python train.py --num_key_value_heads=2 --hidden_act="swiglu" --norm_eps=1e-05 --rope_theta=10000.0 --qk_norm=true --attn_scale=0.125 --parallel_block=false --lr_mult_qkv=0.5 --lr_mult_up=0.686 --schedule="wsd" --decay_shape="linear" --dataset="wikipedia_en"
Each number is 128 + 24 x the weight over its row's rms, rounded and kept within 0 to 255. Layers, rows and columns count from 0. Numbers have three digits each. The size before them is the row's rms in percent of the matrix's.

# layer 5 MLP down, 512x1344, rms 0.153, rows 290-362, columns 0-191
105:195182139116129125156095099113101143111119144134159150140096071098147104106122124130089163160124134112155122116113125111098118125094106142130153133125149162105103159165140131135152127087085138081139124131136155122147123084115123144085144141149125137136116113128106111167132127161193116169143061132100168124155136103104097117160126143184118130135131099093187133167106162136123115118153131089152126103173096150116143131114119110117120131133107149126147089137127165136096139126175150095176129103101127157101131117103132102189126103139105134125095137073115115137164110112121122100
099:157104179094115089167112145137109097097134083123128157139154168124149144126065099131160160135100160110110130106148108087115144101105185147134125121128128153084074173147090124128111130164134145100152137109119125179169084161109138117122118116115101137119114102117149153094119088169142110177142117090080118130128134143129137131127097145171075135126123142122114138093159101172159122128151104146140101159085152151111126111118122158135133123096132143118114083144135161133177137151081118093170131108127144126126142087142115146122127130116166145091109088138109152101143105110104130139
101:078135113134154103155142125138162126175095145093121127081126160139142139124127124129090116159125156121093146136134090165163157143121115158136120079163169164125164128108145123141103112094065138181117161139161187116140123068112106139159152132085153151121111171143122134152105117127120140186123142096125111110151136144167094115182120136111145126116105106137121079094100133150111157158093172136119132122127124149160137146174124119138146132139143116113197136138117104152154161159101156143106121108149132140119128113099128117142174159103095199155114136115115122158105105071149114086
107:081143152142107149143125129197138178177128108109124100124120111143145146154128092063158131087087103099111142086140163127130138116115112129091197098133175115163139120114101136149125127194124130137144121154087113125094148125107110170168148156185140100126137145133088098123173126145154133127116151148101155106114143110103126124111140159122078138110094161152125132108086132137081130153137090155113144145090128109121082121118159132102128131100112082125136113123121120134145132171139148100150124129144089157093093169137101161132141120178160147106117163112109151121148094131123096100
100:117163144162121144135071149123146112144151093136124152113128107122133136157087104149173095153120146165125093149075155103117110108131112134180109154168165145103122136133105141115134124160126128132151150148157104128145088122149147122122109140118121140104195123145134109107162134141120106174093145141165144128134112119127080118140120130123132107117149089075128087141129141114119159162124101138127160106122149123124116113133194134091108118119149124168098108148127134121079132139143155155071143132130156122133165106165061100097131086101116117120160120097083165070115079090138146106
100:121145169130166126138139120123176114116117111117137126117134111152135135087137094144045151130089101125189144142148121142129099135125106082116130083179102157182160121082141118157119166099143121115101132141126093176122133090071136124164135136120165169117138132108159110113124123109113159146117132142087129130161113133133152130142144105144102165117100109116110122121099098144118116127163105092135139111163124155154137146092129131063154100128150165110116108101115140138135107102154098137178100152089185110112123176150095139108131119101136100127133127092113158059148162127175161120
105:080136120152118157098131141155145120137129139042123156164116101084104116115153140093130116168121079153115093131129134086124118143124112123126148122165164128082139098141094119118126140169119127148146152149112104111120130123153122166118120133170157151157110129105146141155160157132105138169141133139137163136161125159099180116137131122125170108143103093088138181139137131170087163133122117125176138123158112115146139094073147122134135145133165124120125074142134099137079123124132098135098111117152085137123097129107128132137120126121117104155147109120123149174121129084122110161
099:116167155093123134090100133165140113148123163125099131108135087130149134089113155147098146114116175164100105119132157118126128153178102135113127154136084100138111096107153166120097132179105152152123125108107126094103156154103130155144115124143110137143123129143099114116149114142100073152138132161137088120156130143172079120118138136123132123112119142142114168171134146110074129118120195124126088120129143157144089163143126134144150126141116123107142108140132163120152112122142113092132143152109110116166118076152118123090124143099104125149132138145081157134117129149138116090
096:134112130129135110119085115132136134129092081150125137106089136167132148120135156143128134131142083133097131119136122133094117106096125142194145150101141150109164143116124081089130114109140127106135149124112088141130151125123153095136134177115141105111125118148103132124142132131140136080156107146098102140126108141137161137146129119110126093124145089119106148113132149127106149088120123106108082101127116130140111134123142124127141081131088107172117146123139118145129106127084156109196127147085155127096140120093211131125100139140145093129129103141110103127151139156111106139
100:126136115136135161152149055123138161136107178161110087141136128107122144123155110150123084135145104072118152109176128132135111126138154137146101122121125145085128148084157145160107110090115109107109162155141141148159143124107125079113143123143173121117121098174105117157147151140109124115135132116119151088104088156090080149097148130143146158139116146145143106147113106124107142092124121133140162121150127137165162113129147115145109108121117188111097151110098133180163099107097147086137139148142145101140096190113129077148124131177111127101113093104165124094118149139141095116
098:151147124144133122110164172119108128155169139129134083140119140098149127117145153109122085110106155120132102163137113132169173096135130138179121166138106150153124139180128139135124122089131159106110122117134141146113140106150136101144080125104157156138078104142127128173134115114125108140167149164163136127126134120146104127157115093133110095148122103120119072190126095168125121084117110150122124154167152095143164092087083165152136109119127156157100142133137113114139110092107152085106096095136129133086112118109120105109161170151158143109126125137135119141127094131146143147
097:139146122088142114133100152114169116108124160114115120137118110129138128137102160117096156151160110155185095096128098148121190114118088090106163104097105147109167131098161075107143159123173147122203089103126133140147115103159141147113143150138165131144091101144101117149187154128109123101148105108082133136189068117131136123104093093099121126102151132149103154096124136108151122180141136136094119122128152118125144173133120107161152122126095118088103130105148157135161125143109123119086101128142115111132112129156107074154188090123177098142108155162131118145112149143096136087
096:109135129126146118132150147151134134129109140080111113140097104102113148168144090138141122136129150118069097119122121109137120129120135121156118142120144174115142094124137129169147147144150117105097190129133144118195135130123164164098149145155127100135168130154103183115128105130145148164138115127170157155165142146114142162141087188140141090115081134135155131104145137114111128148083088105115076123136110117105173167132142109097115139136119123120146151125110153107133159131094149158133187120132137142115111118158086150142097142100128140119172137122137083160123119109098119146
102:103131165099136134152125119121133112114111142144167143088117116147126130165090140146085134162086108106115139121136168162141103168127102109072156135139088138128135123081098117145130121122043151156167142141163109135125139111095074141146108104137112175141134167112149122130162159127101163114171136121098118135147143152140154111158118149091129148125063102070147150141113184151160150141127116123161103131133115120096155163153109149146137112098106158091129137122136131146122106153109110152130147180139138134078161135142134122120144144134105130116079118089101133096124134149090155094
100:094169121106136147138097120146121127100146161108102110133094157133104135095111118110088140140117159138136150160154090104103127175117101162152142135100111149144140099156118140110108130143091140180129110148139100091131141127109165139124089120145146075142120089138128130130135131080152101117110118138159119141137117114079136112135167102135138133126161122144151143126135118152081152123143153118108079103110131116103150126119102102134154112132135139138140109119124108114112112089117132143090152164112102107120106152108156146163115153113114117141174150139112143148108074153146136120
097:087120103123151167095151109142110116135115179107161135123129142131098087054091115188095123117123123097151130121174115089180101139120123089131113100105104172116115110139135092085195096151107132123127129092096149161097118120094111090153176129136093127124131155125145069137127127145130064107167118157114145143166136092153145120112149117148124123122129127115152132149148141135139144178137140145118104130137082117123146153097085143125153099134087175129093161093132121146114161170106133125124160143122147116072126100175104119125181101134120111112135112077118147151105124133116187144
101:144088092111136145127081114111121145157149109116152130141151164146174117142146169125167157115175134083135138161137146144098165116115152138117163146125095159154125122131130123113137156156142115087107129104137123155169149109171151104107124138112093137123127091100135112102154133144114122176117143118169153137125128138176144114096136116158135098110161176094147135153106141108064119110134091160146138143128205120085181157110098145138095142172110111109123134133111098121127139103113125132162159113089141147133126159113151126102125059146193138140133166126136154101087095124151124132
100:108134127123129157120147113158124144155078094106132177106120142132103124138146097120137087108130099149138088102116119131120146156152090106097146148148106122107139137143121138136157131163141102102168070134142114131161122154166138169134143089122123127087189146155104137172104146144134115122132127080161125121124118161158136111096107177123136103140134107175123115141142109153127116122119164149125131142071150088092100087131076142131085157147113130108148106134113103126148142146157112077158134126081092129103112124130151124086157097141133138128090110116108136133141113127097094152
095:145170112145137115100141117124118126131115122171133072161135102141093119088132153116168148143137099139108189135144157139101112126108150129170192167151136094081142138127124124119137121116125116126157107138119092096135115126135116109094146118149105127152164075138112148116144142114091106144084130132153158133153176121083107162093098091104127104162156040126116122141103126121113111129132111132173158088148161157150167131142120132121088128139125116087128101089118123155135145122154102109107169138134120143108127119126072117149152078140137149139104111127157145125139124097143103138
098:094139201116131143183117099115140113172130128168126125100136119129136086076090121121107075097127170114159126136112095081104116196100141142143155119092126119136144151127134113164132152147120108124116114105116146138091152142130099120121095093144083095131061114127105089121117139151119129155124102147105119111151090116144106102145114145105092129144124144141103182120165132078123151147176069112145145108118105160143111115157126144147123097110154134140126142124180130120069111088140186130086126103093115080090152125088093127090127147098142147131125134115118102146118116138103118101
100:137133168144089123119161089108089160149135137114151118166103131125148141133139110133121107088165108121154107138111125173140128119133095154102119133120113139087136094120143136130144132123157142116143108087142126156142147110075137148096095118155101144130113158150117143132134129160081150139125137117127128141110165099108133113130124127094151161148145143101125080148125102115159113150123105136129186128134162099127131142116097113119112108123135082105112123159116154103125117148118110116108087113133117148148111126117106127112143126153133112143161128108130121090113136154122137145
102:090118136156144116118124125116148120131154111110083130139153136126154092137165138101103109138091137099128126159138132122126180137124165160101110122146156104091119160102142130145152151117081108126141140125118103160180145145104162148104133149168128138155128127119133157129133146128118090145171139125125148117127108122133183131121129125124128106141115108084161136119145092118101167127108106107118140109113118130106112070157090097130121142173149124099149154105139117143087100105122128130076107127126131121081097102116142139122112114152113121140125103145159168134144118120146099154
096:125110122135121190148115124106114138141169135130119101127132097100154115123181128089137128107110139101096121145134152109107123123128110182149114097151131101150136119155162122129158142111129141135135099105144160119184156107145176146123149143200157128144142138095133140103097149133135131137147078103104141097083144172155143170113127112117151156124124111091127124118096117176144117093131127124105132098101162170103166123151140114136106120110102143124198104121098111136118141192130145121113102137139133128085111127104137110168124131096104128111091153160092152118100124141114115144
103:104178179157145118114156097102141121132144130151122135128131102153147095144119123142197170080157139138127155155134161123129105116114118137126150064104112166164130120126156110140161105102105149137084149062104118137118095110131152128124159134122192100102119113136142124138106156149124178101110113105171160106134124145107129102155124162115111125166163134128075137140102091106122140171112103133119101116127121136105110126138146102119122078090092093134148094152125086127105132073119188144159142172140130109121129142092069116109123150130152149108157113136147168127088108145117080120
099:132125107117127125098175082124120157121110150120137170152138158149144134093110123152126127128194143133100157157116158150158147148094102178152140125131111094058104113101110157116125107147132106130086130108131147173146114115081150138150119128153136128102151081128121134095128137104081131119170124123113125150091135168141145087098088149095136098120144136102124120125109138095083106125150119161143192146161135115135124123085135170128139117126122135114160140128156131115154172125128135153092144178153131124154111159105155113104093122166097111132109152196116141127136141151146142133
104:136159142101150134136126127140102150104115163132126129148120160142106146145117134141070129147101145130120112163094131178125142142114160145137119099109084160147084122101161068113128121159107104150088102094105171176147177111077123170168136114129117160139095154181112170131107128154142143149124116052106128166074114130119116144096096141125101132125116064103147150114169151154086132156107129143154128097135117123115146150121174152117142169118097138104117160113112096151109131147133150115148133122142130136131112126119161124112112093173120142140051102166144116119106137131135160096
099:124113101114118135128118127132105139100105151111139112142136128144158131120096130126134146120164160179157120099103096113130097135116116120171186126131128148063141101097123131152124143140119121133121142142064118086170115131128119162139156165144112122136117118137121134127101125129116137160136109134082152139166110165120166135132100133142148151095123085135119112180098158113111120183140123081126132093116121128080105140174117125109114120145144110144095154114098154164132116097146134105140156161101111121140106163139064131128162132160135126090124087137090172131116096161133131119
096:075147112129150142105119134154172119122102143137090113150100112082095097131103115164135140126124107128131127135142120139148099096126159149108119131149118108122091155095089135107109121134112137085129096123096178103100131149139151136100160128107194100122144158166148143118150129147109133094118131142135128123149152112148152150120103153171138090118101139101109108095112113088110128090099126154125127142137174072130153118171161138172114139116116139111143114159094149123092166105134137103134151098153158127115104129120164140132096126080187153167116133145167140124164113135102122133
096:131114119086125112102120142122168110153170125112142137147076191156141111146075118105169105110127161106139089159133133141113087123137113150143124164116123097145096137126115110151075100167147128130139126139126150120121118129110133086113093132137115128161162093130100129149153120096120121160124122165108153092092120085143121143169138124112119111156089174109130156117179122111141158107122141154115153087110131121183136128143126136149108120123100153136122146144143106182130133127112169131141132138161141160118108164108107128145138127159111148153148094120096100113100102155134099110
101:150161163117116118169094078151156117106141126101161124132127083090147128126128114117123148144150101140121131084138107102165119140091090152182145110136151143127151168121117093113129134135151129105137107107102115106115139144152154169137123111164150127105168169143098102111133123109092121131121129174113115082155125092141133166122120127124124142126114114116119090100106103119079146135154118121120117127116126137124121091117121116125145132137114124114141093084146116145142121142149095123131162103103128178125124141107127106148144165131113172113111116124113106126087107070104155147
098:146169125092147129060100146145149152096142111168109165102107130104107112122137115127156193137147190097094127126135113122123111155127150088138112078118082128132128131084114105104118141127151144132117108140141135138100134174118099094119133152153140134117105108115102120139135137110134132112141145136111138093147180178122142112105118158154099119148140106124150169123132156117126154106131154155128084123119151108123068167138157109116121086117107136138114160140152133108124147122110134136093132130157113129128143136136123129127132127169147134057100149148157141121130124119169096129
099:143141118153124156117117148188103117129149138095125119125104105128175119151121094101110126167126114102132104106121126143125137185115113141146126124129130112141102120135126104152168106124166137153120090096129129165133136098132097128111127149127100138139127186125158143129129112121121112133114141143078130172131090125155136153142122131115108151187128089115123132093152139148133124143147136159084126120089091123115125099091097135118169117147155152128074108122110132149138123140164107154128142129115095133148156117168116155167091084124056153145119128167082168126130103075127098139
102:144139120079140130177171096166131116152079136156148159174185165098118112130130123130111135173119112143147122134149172154108115145125144122145123131142131159093143132129126152141123124158164104146102093142108126112158125170138080134089115193089092087164152107089142123131132122110154126117122128122079148170119125102132134143132147131124127157124127160154113147140100108121103147147156068128136076133129115119155125136109129108068104080130151134105118096134117133169116129129099164148132100109103162151145145135118149098160150137113136099157135108122187104097171093090211153143
100:138179169109131125118105149139128088155153101096140147143133136115134119134120103196105140104094126097130119126115133143153120085114165113121110138145114106108137128146122091104204130115136109162092125104151129127152135157123116155097130133142143145087068131130118094136157097150144114146153088168150150146159159111161127146128149159152139116113082128104172158090161145141103112119096145128116184130135117136156115081108101153148122111141116106152125159117120113153077119131113122115171124125123138115163094107109157111142097088126138084112118110114092115125163119146132136109
100:128116115141146165126117110135128166127147116111115132116118128161177102113097097078177181164095122139087132125112134104135159139119123141115130140150167147138139140133126143107120108111139138132118173110133157082134095165145138166152127140156136102146113074123161115127111106135075157116145126121102145132128102162112130145133123167105129075110110117133111168140135142105124120148114127123145085129124076109150096131128107070110133135128125133149109148124160092126164167101151146124151095151136113136079142157193157057118117163156113147120146121139190129103110095119127116134
107:110124140134179110131127129105116139159109153163147142078107144146141158164134134158138126126099157133136125123161168088115121098134136175124156138108097123149093079128104121106124117139182070113126134148124122124176061164109128116120129164090185139121120110110099086105165118116149126155107120150100096148137129116094113149120139130102162154130145106185080144133156115133099147141128131157111123146104087156101102134106105161154102094147089134123120120149180105104150152128121115111113129152085143163106127118117131155113154135139127162138128137131121100111138154139091109151
100:166065170128133158138172101132100126110125125110100156132106141122135129178113135147105101118154151120054138072109179159132135152124129123118068159082131144136101086138152113106162115138146156159149112115145128096153141118152136104126128110165136102134177099173105131129162106130106116099107117155125136106119143119114083154109157121164141112149135145107112128082150132181085114162139124093148150100146123124137109118130145088171117124110154101136143129132098152151139107159157126102122146092112136123108105133127108138137144109175148107107092106113101106140125122096178120159
096:144115101104116160085081142109105134102138127123096118125118139171102139083085158083114121111127126126108138095107092118124165158163130155144131177157098144153130152158123121134126101085139116125146092115137091115163118165079161134120182122127155098128151143109106127106178112093141150138102134087138143081133104121179106100134136131133121109101138125158152122117159163159111124136121112115129157120113165122154119156147114156161107129100161099135091087114128107119124128124131116199110137084136129141143113133128127120103144083116192148167143110130133110124120110126087107125
095:115133125130140154072135098143148118157125139109101108145101128087083112174105106159110158158121120141153139136114106111126135135156139119146118109184176096138116147152156128100091067204104190092117134142131098168118140100112132125107167128082152141114185132113089147142096129116126103129085139148144139117112100103152126100112100089173117137083110166161126159156173123138144132134073131099134126123114138130159096143163114130146186137117121157120106109157135149156114134114145174124133147129118114138077128115137177132157144143122118097133090123120143170160107108143129142106
100:174143115129106099144138113150132128108116119097117103119148140122141124125146133161142120111140155095146159190107120142110164140142096130188138168176119137151119088134118098149084086129160164142115106099110091167087195118119163163072160162150141152109122135117121142141126129114128112094151124171129147130176135120118119146137145127128099136157166166111166110152118119173138155117110130105133160180166151095118123119133117143131131151157152170157133144138161127135151089087148126104133121121091127179128115120128039161096124182111158149111115150150137136095085110129106123132
101:088138142088111113140152108161144128085160126137123149120116112114133102147142138106156130155092151130161142154096078095118130142102105149168177113132125080157156144115115097085071055148147108106132155145113136104112174173145131145093103155147102142083128168131146097102111127134148165095140113087123126154098152132131094090157118110129148119171149142130110158144144130145132114123111119143102112087116139149088090111111085135149131144078140093157125127177108156143072162131150140125133150132113124148121105136145169137143115141147142115181098135144165137108154133131125127140
097:127083130118105113095140150136135127135132155141174114090116165150189140081146104179082131096128156139114166171076131111104130102110145107116116128097099125140118092118091138141162080132091086105160139135141114082173144073150175096140146164131120165085134092108140153104103128135114111086119140140107120127100163157115113120125117132127143153152149158116146136137125142103136154128132106160124171061120117165117105145117130126183137127117119141174121134124158125118165103107156183096161120150117098153122115169103125157114162110126111106122086127125112142117130123128121108150
106:106098124110119168115121111121148128149136115073133110139114102158122102110136155135093175127080139111145132178153143164157089123102143160144126098172168136141106125141144116175148118152145104165088100164090100124105109168098117140137097124116157097117160161146121154123108125099135148157104126165126146125151087089119065122103126119135158168115089155117093135158150120156116128142063117118119134145161135152095143165140178128163143100137167143080108158137076153141102113126129125127132166171107116111130156139094110103138146142139096108129100147125159153088124123147114136143
100:099134170159144133137124143101086165158119171138106131052106127145134121162162117091109153089124151133117121096127113127101095154100132127100111086167142113139102153109100113116116126077082137106108173106174105152157081105098076101098091117146143135114129125105134162132130137146127122128154133101125148094159167124140131152130113117129116129143101151108119118127094130126140124150122117073129145088128138125097125120104143120111156082098105084148121135156148096142120134136129149123098127129118118142129135135150144122143109173140143172118117148143104148137151144162153154129
098:140115167136114145152111133137100126124121132117122156131149105107117114102128133094119106127134179094132122143135125172136091148102182135138125164111157161098136109115174183096093166154134140143145125113099113135172097109085132129101138142082156130118153126121138140139131150167126162139128100142112105121121129132112184094130131131097128098133181129112111137133120117123149100167209111187099102107124133127109166140116170163141141122136135115149143132110112158140090161064141107090069103145143116131127147157158137102106107129127113137116092155135155075150174124082109141148
101:185132142136153095093120149143107163097159130131157166113116114135116112114142143138127138105125098158110099114156136105120112118104087120175136103080144149101126157187111117155117126151127099105132141086136135114111118145128092146115105125084116155055148157128129105101118114137113103132121105132144142114148154136150131141133101154107150125151109175144143157166136094116125131096161138116128134103123145126095149139107173164156151111117127130107108093117137075107094132130162148138127097092099157151159137137114097093114144113167127159134131096146120123145134155129146104137
104:149133138136109123104167126129165136114110102163112104099128123114160162144156166090114124114121124124102133106131131138076122127102087135182135102090119072151106123146133092129091132142119127123127124132148167152113084140122113102121129110126130126131156174100096173139143121110148153111099122148123135128157162162133138126139125106118119092135138121062114113113118176118173105090121132127076123177109187143107081126117163096117129118114109133136150179138113123130123104152121120185136133122137129116146130148162147157125133150131128089147115160178138122119122125118118113153
098:135128130113120131147105101145080107152132125157126155127110123120143155094124107131146141130182106065164157128145136153140124176106136146159150157102105123126131152106079108132082149083144097180124122086091117141100120144135116148121136133156106120105124148174134143135085116154138100144101128174156161107114126161131139182094140141141128088149114136145157140139087130095113106120100121101126099130115160146100120099130123113136115160135091098122097129148115116097127117168142122103117150126123149104155129144116078139107076108091117120095115151070102102098148145125096126129
101:148094155150132113118122091093104116116152153122110126113154137120147137122151147091118129128166118092108136090156142139122101122093179140136100175146127132106177140100144147164138115085112114124128095113144148122139130077136118116112137114107151156104154109092154155093137129110117130135155120142094132106107164185080114144098131101135151103159144121095086112148145112127153141117125179142146166103109131134139133140107157139131133108121148141125090133161167137113079156113119135142164134095153163117142127107177151104105110174137083136111148133101150119137116126109187111133
098:105181135143153072136193157126122149155093076084126073111137109099087140135100127128123164105189141124149096137144194119137111086156105141131169089175138166112135149186163161124127107098133112131129107134081142169114111077148128131111189149152131174109123125176127134092125140126092120104098101120124137105110131126134131145144106082133151081099111124113129159131085129112099077137128148121107177153095155167125130132134102107121123113126123120149117128133160108112124130087147111144083133138112145152124149116181155109116150164117097167109135137142196111136132124097124109123
103:122106102102111190084110171103121143129154097141151089126124150164134158149158165144095143159110119147141095162059124166180134115091144115118107131144115119136114166122120109091102100176089114131105117132121154104120150112139177155137144179125101126135100163103134107163115114098138113158134138078115169152088122109105119148119126121139116115107108130114136122104134105122147144079152157110150141149174177167135183130150088167092109139108116153119143124145097128098127099188117175152095154137142138106127100133123126125150143066145133128133116112142138158113116153178142158117
099:168122089098136118131127097103143104115108128076162171137125144122134075090113115121089114122121111118118152111112049133139139119085143143122117141114087122100124123131149099119140130131121085120094171135083132130096165107077126137133153101153130137085085116118147150167139117120128110122165105120138136150109116103114170115171147151139092157122127109090130122129150143117128147095116096155153169090127112103118134154156110175168110130101147138125121141131164141142164142092083117141104141114121109123080160158155150094140122127132134099116063119173139144064114116135130125121
096:151118097130141148101159144137131096154133159132145102161139085095100129145127155157106150145121186170127088096170100128158139132124123117164134154094128147170098132105156177104105149107097159151111077081142143107166074114205098106087110153168108128114062148149156127145138145100149122148109092139132082074174171137121117102106129120148138119120147126125140135141115168115162137133110142125163117107079121118123115158135108148146103112106096118144137092155118102099122190106114171168170092076156146106114120120109108133129094130140094125148148146117126149104155128102119164159
099:115102098142126145079145171115127136110178105143128088090091108146113103161115095130153120117134114125140095151115100102156137094103112130072117114104156151094117168148126093127109126135113126141114111139093140123111150122111087151088105119118122123178128141119130147122158114143160136202136129087115132131109161147143087167124122131148141098113095122100145109168130099083165129091128129136122070115120134141136118133130125130114142159177107188102106072124121172134112101097131134082144147060138140109114156112125092162164079116128121107095126142159103132169111069149110165130
102:112137118130126160144129144156093107108115062096116169117122130119075108122138153095160125145111155126135070121110094121140141142129083163129146138127115124096101149133139170130156121104132101151121121099145124143163124125111138158162119121099117123134079111183150115140166095100126108118119178114112139128027143122152129078108110111149118123122126171111167140106139082125108200116071108137079135121160109130106099132162137179117165137118107128136138103140139139123165121105110156147120064150150096120158089144131123140114099101144164163114133122108161126143102105157150099138
102:112115164100106126117151179151147137093133160108151097154103135111139127131100148176161113117120157129134139114167138120142140124141117131187153107076111156165104145081143146113094117148168122107140142145146138126172138137113082117134124142127108100150152123131101125165118183125114170128106157101126159104088112113192123130119148132154144096110117157148129163156097125116097101147148168083104143106099154128166118125142130120109147142109135164159160136103132126099130155086113165133149093117125159120173146147108070155138149133131144093094132088125137133109137164114132139141
097:115116100150111128125098114120099137134158148112157145152085140088147149171164124146158094103148125142143151161120131108103129123060137138187115176108085120102139117141117127144116100106134131142109125101134141144130129139182115108099150170123137131141158121108128093105101094124127128154144119125139119142177116117126177140119134147112129174104141157107135132113103085105140165124139105144125143143085179133118099149153091115123101111157124105133127160159170106129150127150149159176114118153123120138142107105152121149131129107136163152151129075150120141142136102125147084141
101:167067120127130137111132159121151104125113180098144115141177154156147111135145113128135116141116128113136100129165128166129132141122122152129131100158127141124123135154093127117083123150155178137117142120105087144139173104179145120117109117106154107135142145111127075100111168121128083103157143108133113129151103126118169091110113153097114102146158119077104150128149106138106146109103112117129144095145106113149090114137149158141161116119162161165140178139121177114109156113104114096125095127129148137102154150153136158131178137108120098115099147134124121096129101151102138104
096:115098195150112119145155141146119129156132162103081109121140116136134148136129135144091114152120098064135159132102140066157162100141181145101153152169125168122136110116119105119114097144123105156106153128142109110125108077177155073116147116157094179095131139151102153134104129086145138108148154165107129129107133120073081133147167164159130163127145109154108141108116186173140134106114128104141143143145126149127120131097084101100132104107143113120148103126109136109199116079137182143119091072091152131071121104126152106156101116127170157109113153181121116133136152132155154088
103:138122100159137151110122084163124106119097184130158130082109128061134144125152100136089104134111116084138161172108139137132130121116130142136132125122105141122136105141145110150117121109077112173131140133127152111131114129106149121116121129161106110139207145131141104119089133102126134159131099098083152175114154084131117134164156109159071110162161102138153185107122143114107095115138162118117097155138118106149107095156132122152072133154157149129113190155129089152118133129150117145102064145145121142145128149122147164126111158108152132116122186135123173135139118091142110117
094:108107154114101149191102119098159105130099134147171084167089135171154124139099114127127118120088129168135100099153177117080132112154160119109130151101104093168151090124130120142150118117119124130130146170149097129142144130188143095145128135161125131111127104142126146123098134119104140136160118123177139104087183102124170113125100130126125121145114110080161134101140135142176174103156140140157137070132170105126101161105105108131153146137121172115143153141134086122093133110126144104103109134142129133139147149136104119132120104127089165121099114103151122106149130132132135168
102:122097095107146127138159117109131142114160164109122107101095120149143113127110127086154119138129146137151158108165166097168082144111118116183128142164083095096150141104139124088162126146143112093133109135159093085146116133071110086116130118136141143154104118132159133125128157130107098112154133160150168123096147096056111117137141097114130107112137112069158160085152143122125134090157183117102148106088138138181153087090103155103122149110135130149119097105118087169127142111117101124141124151152141160100099131145097135114141119119128113118124100125105110086161141142073156159
097:170143097125164153090152141121183136124128156096141131174111109116114115139155123145123143067132107146123160141129141123119081095137135087132142139122150097126150103114124116115120177145100126113131149176137104116167164130150164138153071095183111129177110143138136083118153167097151165135120089133132070086133096107099177125124087142162137165107169177132133118151119119152131098107137112151117102161099095131117184113149097102107138157108150123173111137144163139145139117136127131104123152122177101157069106099140089150168131164179114125085130142179130134121079118113119176147
095:151085133090183079139125127124096102116082167145101164138123125134066119158071154120096127164144143146134127145101108124145112141093175134143121143131179123103110095093114113124144082162153105103134117171143127130096151128162138131148142103157128126147144127075127135144143063088116150149176136127143116131101092139134127116104130139151107135106097141117131136119172136122124130152102105092145156103096158137121147156116108182115154112139091158121114086168133107106125133104127114110131112103152150130142173133114132157140115118100107143107118152110154141123167131120179133125
103:101143109112116109185084140141141153102128047115134125119097101101149141161117118112123107143136125134127120118144108130152149126140110151139119140141135091123125082136138115142141133163144134141104156143122114116127180119106139142113145110108108082148098104112107135158110110138111084147130143124086146113091127133147165147118086120152140160130142161092114111053112149180096144095145141156127124125145166148160109078096156097138093155155083132132114150133137097149117150163126141164098107096139130167138103154118129098125115106118123163131142090111188135126125140131086134159
135:171142108136099100152095118172129106200164148115096091159110132170112152126152130134099200160135117151140152173145101121133117143124142116119129136133151153133162122169149141089144150121163148137152127127119125116087128118148114103124138119122133151094141136150140131135113100105138121135140117163120097127114153118176107110143127130113129188134095118091138130173127115090133118143119122136075168093114092171153067135154142139158127125132119117143108124140132178108149173141132116131146126148126120163145112156136125135154125158140160138153118111134121174131106139129134149081
104:139117123125110112141140139121152156148105158111135114147117132142153161130131162128114119117108107182165126119109116132120165146126123133120113130140142114117141099174133161113130134145125125125131158094120119115119101127203155153120115114134119133101096147047143109100122134113090108172144139120154076081120149107133159102119141113133121133141161150145112136132154187082143104122092118135118149122132124162158084120176106150107121106097107135126115154094130167121131119167125125115078116075156127121109165128109159113128143127091112136156142124130135125151114166123086135118
098:105128140129093135144169134134097145144145129063144138149152107144183150138135128138096117142134115146154107146147139134167145140116101096142148137117134125133122121137132114111158122096110124116121166108132089128104137145085132128146141123151142099141130142157148101084145132090142126121109124145133126119143177123109114134109151137133117149138144123118143109120125109189129134129094146112123137119140147122157117105171102075184147143144124108147059162131125119130131142163122124105137166114116168135131097152099159122090140108142130112099140137173063113117147127114147149119
098:095114125113115125113150171096158136167170143091110128094156127109162130123132159140113123127162119096112105137144127129103103135125137147132103098126142055128147149137130124157127137123114133127142138140126138150125116116187181167109087107142086100145170155101155166128117132127140082139119110172106109103119154155106175124118124102078124141134130115111119118126092139098154112117082112134113109177116120124138142102126074167108095142135182123176150101132119153112117115106180144152063154152139140148125168124104127149091129113102096091152106186085147129113161102126133140161
100:154144086171155152169130177142119081132122104144106123142120131141136120159098151097114143115151131128121138144096157133139091162128063114184128153123143082110113115112135145165116125162156110089101146169111124126157176104143111142150117104155134125127121143131141181157171113135135155107121168133126125140112135064137129132159136139136123137115152119091109177143103125101119136190131098145149154122124139109110134165094167098093083087145145072149113143117140085139173131152096101120146123134135063120125148154090150099113186157074152158147097121141137158160095122141120140094
101:093076136154135105149106206100097113113183151131146105114087163130108142149137131126079112132120101093157090147095161068133106105166154119141153107076151110086125121150154111104162113137171126146132192116150190100151126116121136139092081133197134130132146135116102132123120137126122107113153091127110121121133113141123152084131108106163112132104121119148120130144122161132097105121133140077158167086150122101154153081189083093117125155139128118145095149163125121150145157101142147108090148151085114104130124115094124082161114179123120113107128116124130154119109150139161170139
101:169142088101140166101127122150109150116120132138085064120119106140131113106081147105164111151138122080113095077066156164093141131116179117126134132114103080138111118153123117154129133086151128076129174117099123155167121118146126127135143091157138131125094141128101168109169152115127152098148101120114135112118150105153114090119126147115123118105133145145116136106136107131164076076113117117100116163094144076164100112134137158149145127140124141087117122150144104119107137115143142130104080177154135166160131117128138124111162159144141118119201145185159138149145090124102163105
102:112164120133135167132116076115156124109127149085138123082131139130157163141122120140094122112133161112140105143090163059155111118121128098160108132147155094151192162098138107124143136144125136096130063106152164112075113118100102142124134120141119138120150145138124162113096118117087117127162095134150143134152140113143152128169147121142123180125145122126149105109124118129106140146128133136138139102098134180109114146126122136156125121149179116168111147135185127174101146078170128147106156087117103116123176140158133141105133143115108162135067121113105127156124111127146103173